python train.py --head_dim=64 --rope_fraction=1.0 --attn_scale=0.125 --schedule="wsd"
Each number is 128 + 32 x the weight over the matrix's rms, rounded and kept within 0 to 255. Layers, rows and columns count from 0. Numbers have three digits each.

# layer 2 MLP gate, 1024x256, rms 0.125, rows 119-127, columns 0-255
073144091201132086198115154171128088197138144127072156140167117127124063153118113169140139164172114136071149165112111151174119104144131166144177181139115096160136120194134111109120105113150132121122132131117170170137112116126161142166126104113131203127143178151094145102172199116106149092127137127095171141115174155093143114125179180190115046136181176205117143124115179131089159073135105110163144151132126141092117083078193071159130134064155168078155125131140093094122114101160161130134116095097092126125135128137192149139093138100137136118172119082126122096125110158133123142142068134157146129178125047108130118112121104135189140146101165160154116102129174096139148141102094070100114131189115156152131095145150067155193153184126097170131074082161092123135102086068087
163078147125124127125128104110125208110121156088117097134147145122074159135174131140082142164130120097169127106144154108187128119118096184192118154138105083071106131128140212097114098160139142118086178105094160081105159171096111103086132126152130136191105124156103145086159138123146118122110110069107086152079205085147164142067110137130145135117171096131160184161149143136115067146149117161093120120175120137076117128132157122126145151149151119153116099097111100098117136069192163106152144119120121162138155111151112120101051114180150164158181177138083159120109168105056116118110131110211122078114141143098139130123155104175122158173139129163170138108139082096130126138127189136052135097068165150162181219186156147120094111116166167147119167056176120107167120164100125
150139144108093172130150129153102141141127109138127099096154150109111150101080144110159159188161146168169018170167185179155103095120150174105082114132133154146122089109153135129112104207135126159161104127127121122145140139164142134044123110168124129140180133134182119159121127158148149100122135168144063132113169087133096098132150162152137105135124108082130075146115189103079121128136121140153126109168119132134119139125132176127104112140131139147142212137119113129149159113143136093112084101156132128102098116110157120148114148118113073088076096132108119155072135118117128140138194153119069103098116137124135127109165134124125168120109166140128126145150155129105090122139093130111144103141141154124153126156114050100126093130160112155101170149099111141173072140081164
160012122154136128038090098124075159071175121141112114124157110138122096041129185134165116099139088184159129113140133145082132151115160163100203158170114130078146127136124140170211138155164136108139145158073127193155135068097164074132149179105140196139179142169162111123134080176087104169107157139092141164133098206144119132161138174133139116133063063132126090131134102156101125130085086124127079086150155088108175087163096107116093199138120161128112140126085132139207142108141114166130117125165194169151099091125136118121115049154161106173104122097132162185159099154104104071138143114104138110125135168102124119155184146183115077084137129156215073192121130137154104114104188117095092140095173147135166160130121143104109104165143118196188120132122206080170105163126201
179105134097072092128106138121100165125105093166039129168157114137138136140161141103082113129092159159136159164108079090147117136103110121236071076092141126114142093155066115108153095115062142144110137096170130099102137146146131179146139123133174087109178107137107144118102100136128119160112089096081162127186104136131096112135170155122104134147139097137125141138122062096080069126119095102114089147101088147172110116165065126129135115205167161065114095187110122116176196155162156112121165106155130099137076166129116136116058096109164076131094141084219131137131192105125146143148137099117144131129122144129172150175159107143090094166080105096091155138134135162185104144129105085152168137165117082108117151097138128111139102087108112112148101152130152129170137140098136
196168172159178078165086072156095117132099138129116117156194140083193165132158185174138184146125109124140058108118120131142149075147112124131173100173135134124121145137126138089142113133131149140118158091116130101108146118089099121153120153173134120170091170125191066103124136125157150092126124093130169140075083178115172108118084146149128103120122126067128120111115164105127160093201152127073142147064100153086150148164078184121157114121118087157069077088070182131129159107081129115132050074088110153080115163126134135131094137166130110099140161087099190083131120137101145138124109121126142151133123134121153134115142141152093143145066157157135165089107159164157121103129121156124147144150083157158126127140178106146143174180123113116096154093198149146108109135151157
202115105111182099147134133088091124139150060117168106108181080100104146134181102135181169161172127024143067131185136186116127142095178174131109167098123170118154070140103100119124166118048125093205129149099146175108169121057102140089124172137132157135108140138129131167135157084144136125125118143084134147114206145110087120157094177119108160159159178204154158122129156084115105085163058141121127128099113118152166085184131211147098098130112145114117084099143155114135167117151131132134160188111130149145091106141161161172144055112147054190111079138125111123137122074170151115162124128142128105116154152129131025154174123158223118176035130190119138207121179130095176168111153140125122187071109119092127131116108079133180121121182157158154086116124151123097152106107126
103167119144130105106131085116129125139161146139167146120160153113066103091095155150165163130154144109145161194059157117113140147126151143157105075110150122213163124111122104169124125127175140122103147113104095106152117192103095054141070123147152118130090124083182095134085095120144050108142074108164162154084153089114136106119175194167197123165103177137138125056054108185126130110139103148112152135133111086172169125097135110183143117111092116029152099096140102089158124190125114119055151090107106132142113123120128118134129164109120224126102178150099150169114140207134130124175053078142158169138137116168143135115113149123136123116138119116100157181169085132100145112108180104123119140153087113155080158125114147097125150128165085096142068091154114151187110162115160
155142151105148186138143138136086137198140134088148137154142221120116158094167105068168145151085084180119184115112100108125072130152166137112116100147119150079151143099102132119113144136122153119149146156093103116156112108131149121147108148137125206078081066141124172118025174123116194133120106050114167177151181114204083152162093075084130115109165129080138178113182119100104138098165108172132140109123106080125151114095106176162190112121113092144127102151094129036125112135166151079114106152129131119144116130105162097111171181156110183121101096132107152146116131094112135151136135112145104076162099134156131094144128151091138184104140127074114121066156148174110063128091094106148156135167150166155128139202123094185146149133168214127144142140117192149149087054089100
# layer 2 MLP up, 1024x256, rms 0.124, rows 119-127, columns 0-255
084128085185089143123127147123142105180090153120133109153118118087147075137113151153083152160130142100103040156128098188087062092094098154121072137095085112132067144194119104132081099125129078089141135086142161221073120131110109166140107112057092182092075158134097126143160113078154150103077083135112169125169125136127103088132085120119146045104148166118174145153122100137102116113117154148144148148148108127112141105069154114152211141171169160064118143160109077149084149062143185147159085099098065123150059138164183165123118150177134151166127255101098076081120103113115069134132120123148084148160187101121131148080121147155180104147116105156166090146140151154104130157131133065123136137133085065136096188247081054120127124144092115060134191115122083181112071121134167
129117147134158095096137131155126133128026064093100121011124139131161125090177118117132167163145092129167080108157164131186168082145160175145066162101165156061139139153131147134106125142146182099148107117112141129102142125143138099108100135140118193126148089134090146074162162157158101188093148121172156121135132165145156075119143121167063092108131107133182122217149099130128126063157144125142129127137112097107130104128098112098123180148121169106118158129129190153094094128093178079195138169185088080121179135145120157159098108124087073112114134131108124170128156177096127180147187071108176119152189138115144120075121138134100094182089089065136108134110144155059126114172072163082139134152158169161126142169153138114143086123088106136153083098117130158192103161069133
105075076142124153157154137099173130168098132126146098133073190116079120093108126138103122102124122145108237102115145140112181099135130061104165122091095080157069119111139160122165134111116160109109153167106107169124116110141109111108120154049168151144067092133144127127182135067082161161097093095159122149124144118132142111129172139096074119104120130071129144076103091088156110102139199105119118138132108114135138162187129136145092152165156169179154071070126145216100082094085162119124109132098130107127172102136134154126127121149159144180141166160143163192181127108125092168142126133127105226107138116127137144151130116132106129058111161088142136123208136141104091152125148070146116151118127132135127108139115176123125129169094095114142108123119119161182108160158080
154100139103147108090072115103128121157082146106128144102122113106103111063135126123152107078112134162128097138126087122146134102191144152108155160151110071113099172124095128142189181169112127111168123125129170183198163111129155125179121105139185169135139131122063166148161111196130165133083127158160150190181073101164147124167113141158090059177116158116147076123107102137074124116100124151183149131120169167136177081135131120081076166131077116097126132076127109171153144128167090152122060131175159145102127090124123105135161114120128130233103091128141170113105130177083132078118127093128133148104139181084160111197150192173154138174115080162127147148108074103133084104135121181155142158096145093122123144099170161126133106115116068117141121140067097041138166168107198
136132081082180103144158089135154132157137135065214086097114108147139099134098108134137119138136147125195133143153173129112190158136144122095135131139141148102128157135178112096059083128123152083130153133125190171118101082111097065136121161108065123123125147128121136136132125092089138083121177130111116089155147170122152125106091151170096119085110145110106092188147222128118141142091163071125113074144162132077117134076115165117131173061104135143174146113127149118125089089136106150134124151103092147118163115165175158125080098165113148114175105101085182122073089182124117122121159144113114146120111080104118062086109177077163117071183176112149120119142127142117147129131124111099100068138111138123195070079174164157081141207146114141139174099148156187167139095105090
151134174153148071113128066156088136129158143122106127123179150124146126138158163158196157141196134172101110143116104111096136063077120139128114132153138108137106191106127099125110156107103152128110152095084073123083117097120161144098172090120136129132064095148098092085175133108151147138120177185064127141114186125137113108089066194128104128158178109085148088125132154105121111145164131148134113165133132106140123105165122148121120130150092081171062084112071121154146147127097072107106131099126145136138095147086137101128119114177152065120065137102149177159108192154121140098118141158109150130147147160215132108155104090108145154089127178169170090143108096155186161147134105124119134141173066122110114142123182101156183148150157144122083149081154108131167117151110178
173111086117137087135158205074129095086146144089125127125102145111180162124189100104155107140141126115116054120131189119074104154122148121114121098119136151124151089142157135108151167091120136117177129138179087170089089109156086125090160106150099119091074118095091107103092116065096125093090140089069122118104181144112100085114078178171102126160194149149147143148151107126127089126143114209119104127124172145157145109146146125109104072146123102088182102137121151134146170064133164110113106165103190174163103137090170131123096066151107064178193100108114053151100147067127116144174151152112150107130130118093084071130156121115093146170011107141115091123190137085131160119144147120187075199146091162113132146183158153130163144095199219116116095099137165126144120134118166
089130193151099101072202103168143119114125094065108167137139159075054134145172095109155091111118072126109133103151150106164106098114137136113185126154124108075158121135096070149115076123125193108098104118160098120072198046113125100171145141147135130100078103088106126135095149109159178178138101118150051101077160169103117122185131143133121116153141132217121127147128112142146067156113091147146169101107126084106160064132147073109175144172119138053093167094049144121096129142120083146139187135087091080154108104086196120172063158154114137122159112137115167168057104114074116130102099116118141130149201094189130099149131074148124177111104176132123159118161138108107107096122128122117086181144162191090075138146115139135105145123224177112128096079138134060088123145111118
092108086136074183152105121107188171134096119134095152145097185104117118146128123190082148094087103081171122138138180159084159090128109123145144138145122139149142149132155185171156132140112157170115093150157161137085110082163095153102145137161166109141208152146086117060169152166108100121135159147107197037099093146155101081125179128115157131188113113101145101085117120152064109141135092117135148141128152184117182176148131110098118117102104143116106132061124083111170102130054119146161125153142108174137116162136151125155138118129154122079145065095138133103138161137125051113163108118092123099160131168139139147114180136188072160106138149189148180164134131058147076135125119132124126142107148151117121074142176099130137143135133149143131102115133130092158142144121132
# layer 2 MLP down (transposed), 1024x256, rms 0.113, rows 119-126, columns 0-255
114139127074146110197083156128096156091119175150146180163105119155138160122162123093149102100046127141120102131053139104126164121137151078144151144125143105079152114133147114132124155095098098164197134175130133113081119108186102104136090155100127125092115174110076146186113091177105119159183126171168086147163169081107157140062105112127087131103133111138172147087115099135066117077139129154141094130067162160122149154092145129131146093159152121124153120123150105174093180088108106079064184171169178139124082108207229132168129156162148122158108093099147087124070189128092080164137152211186170088048150095158180171107134140116162162160106174136106104211094118082051177120156121138154189113178152059131114178144117090144073100131124197152151159152071119131146074204132102
154146138067110137180085126127077144081150111145103156068152138145105159106141168130102079103127145153103135187063132136146108108136109137133139074151141141123160150126118117143145159172144132170141125166133100059138109102090138118120135178180119100077084170117126138091114138149160136148130148134119168167094100142084153134136188183126130125134139158154134171140156093157092110154138178092126069151159131147093094166176137114084096114149151150138026181088127126144119140111132075155082176096098129072103196113152065113132148145130144155100191120113101151113170135131155126130108139149088164132108119185150067130172137110174098087053142120203072141058166080065156165148167170120122099106093122093152000174153118207159136194119129150122154113098172121124127144181092104
149146151088127161112129159119127141136169143116127095097074131111160142104117182081087146151140115093114175117208113111119121153098123134032091120102115138151147151141076097055125143071166177122102128099071144160151153115146161118070094097114152114112077137092084128148120108117153170134160141099153065082124132113155160088153147076068169137126159175128122139106151131156118157104156161089118120161170141127158154101106120166133118148137152173137204126151024148132122111146153073111100159098134121138135083147165169161161132075116101156091146147114100145201170138172174137110094123119216129149175122164171127102127101127128137127128141095142113118136142131109148156151133131067111098112121112115162136124142116133100122171094159054107114111130173132151136113117179118
102116128129128133161104073105112143084146124120134132170175119106146142168131144106149188178155143163156114120121098092133133147160160155141115168138131192115142117142123114126120110090136101183155191103161144080122101176169155076142145144130161158070189137127121191141129117104048192144160182162140040092101135143171099158162076110162087100159154106166119139070113131134151178118114097127066103059092045135150109084093122152118137152163085149198118091112182109060159088170133123111102072102131119126183091130175093121100105123123193090055107153131092138107136150105119110124199049102123105108077150163128143122113102097139076128135075079067153105069146098108144088087109106148132108098155162168080158078101145092154129093160129150132132105158096093097157119091120092
160108110069201105170102111134152116152148149073080096050111091065138177147139118188109105170123132123151074153134173150160118143057090075152102101056196132091167116141131071079110087159065123076105084074126133131096111105150034127109130210196127151151144132152087116098135179158142182175150114099119129138160117181097156157113155172131151149138139081102061153167116145097103154145107136094187086129098154197146132156145105144101127123104115132130158127134184113083183141129078151120105143141100100073188126121134098129139113128123168123109094147152093159129058097106127139154151105114175125127120121104135110072133102146108121145141089116185140114098126090113174079152112152136103148103118100156123183044102173130156107104166139143216108139081150208164134171128121060
141190118133137109155090165115144120135158160168117159152148192124142131135139143151160165065096151110080176155142147130158157091160176117101143119111155084118140074152093151180130162124109096042202137107131132157131137093157141126141066122117112162141137196126166057114161170099149127108106122134112123173121126148144138115139111141147132153089134141165140104094118096153095178160159105088160123115102162192079179123144079126135134141113072158168105176112085097111208152170090125154124147189232098130110092134114112157151139117121131167134060165091129133123138104128180098098056148142079085089179124142153163142156114170162156152119093147157099140125103129145148121148152089085141143120067163149114115190188064180165182115113132133129090184183107136126094178158169143
094117109153115169105129113149109097180151109127097172124134199155151144139111083219180163079129157125166107080089097115111125137130080084132072194156140143137167129126167121192142166192170137129105123147155170118110098072093129142090105132134106110131179174148127148111178098188158084132100131127077145163115111092115117101112123148092139154160132092180238111081163140059127136101098119122140124094123155140210114173102120091086114118091111121120137103120113210139109158119130125120126131177103108112097095128111112141139120156145156081119091116061116095113157115094113144126234147191142136115184125136135150148163050125120084046152116100155160117128038117177139170102089128104091181119148163099139190142126073114130095168132099122095150129129062143180100115105132071
133173136125105103157064050128193139108129086183118132093134184141182095076160162170184162138148093151139079098065045132100098122154065135155114160162122171190128127117188119098088161120089117149134132085132088175209165159141174132104141112167141142181149110116162138094185176122098099086109128158139110092094142102120159150097096109124162154116172109162136117113148088112127125181091148112132097116149199114077167115109197113158139146124095079149108121112167103123117153146106072119163125141117127152136097121108142243077106118103174108154075046109102108135126187119183121136103131135150089103112118148108137133068117105160167136139131089093130141163146154170136121203093141090130095137112151144119137214116127125142159125078166110125136183163093118188139139128172118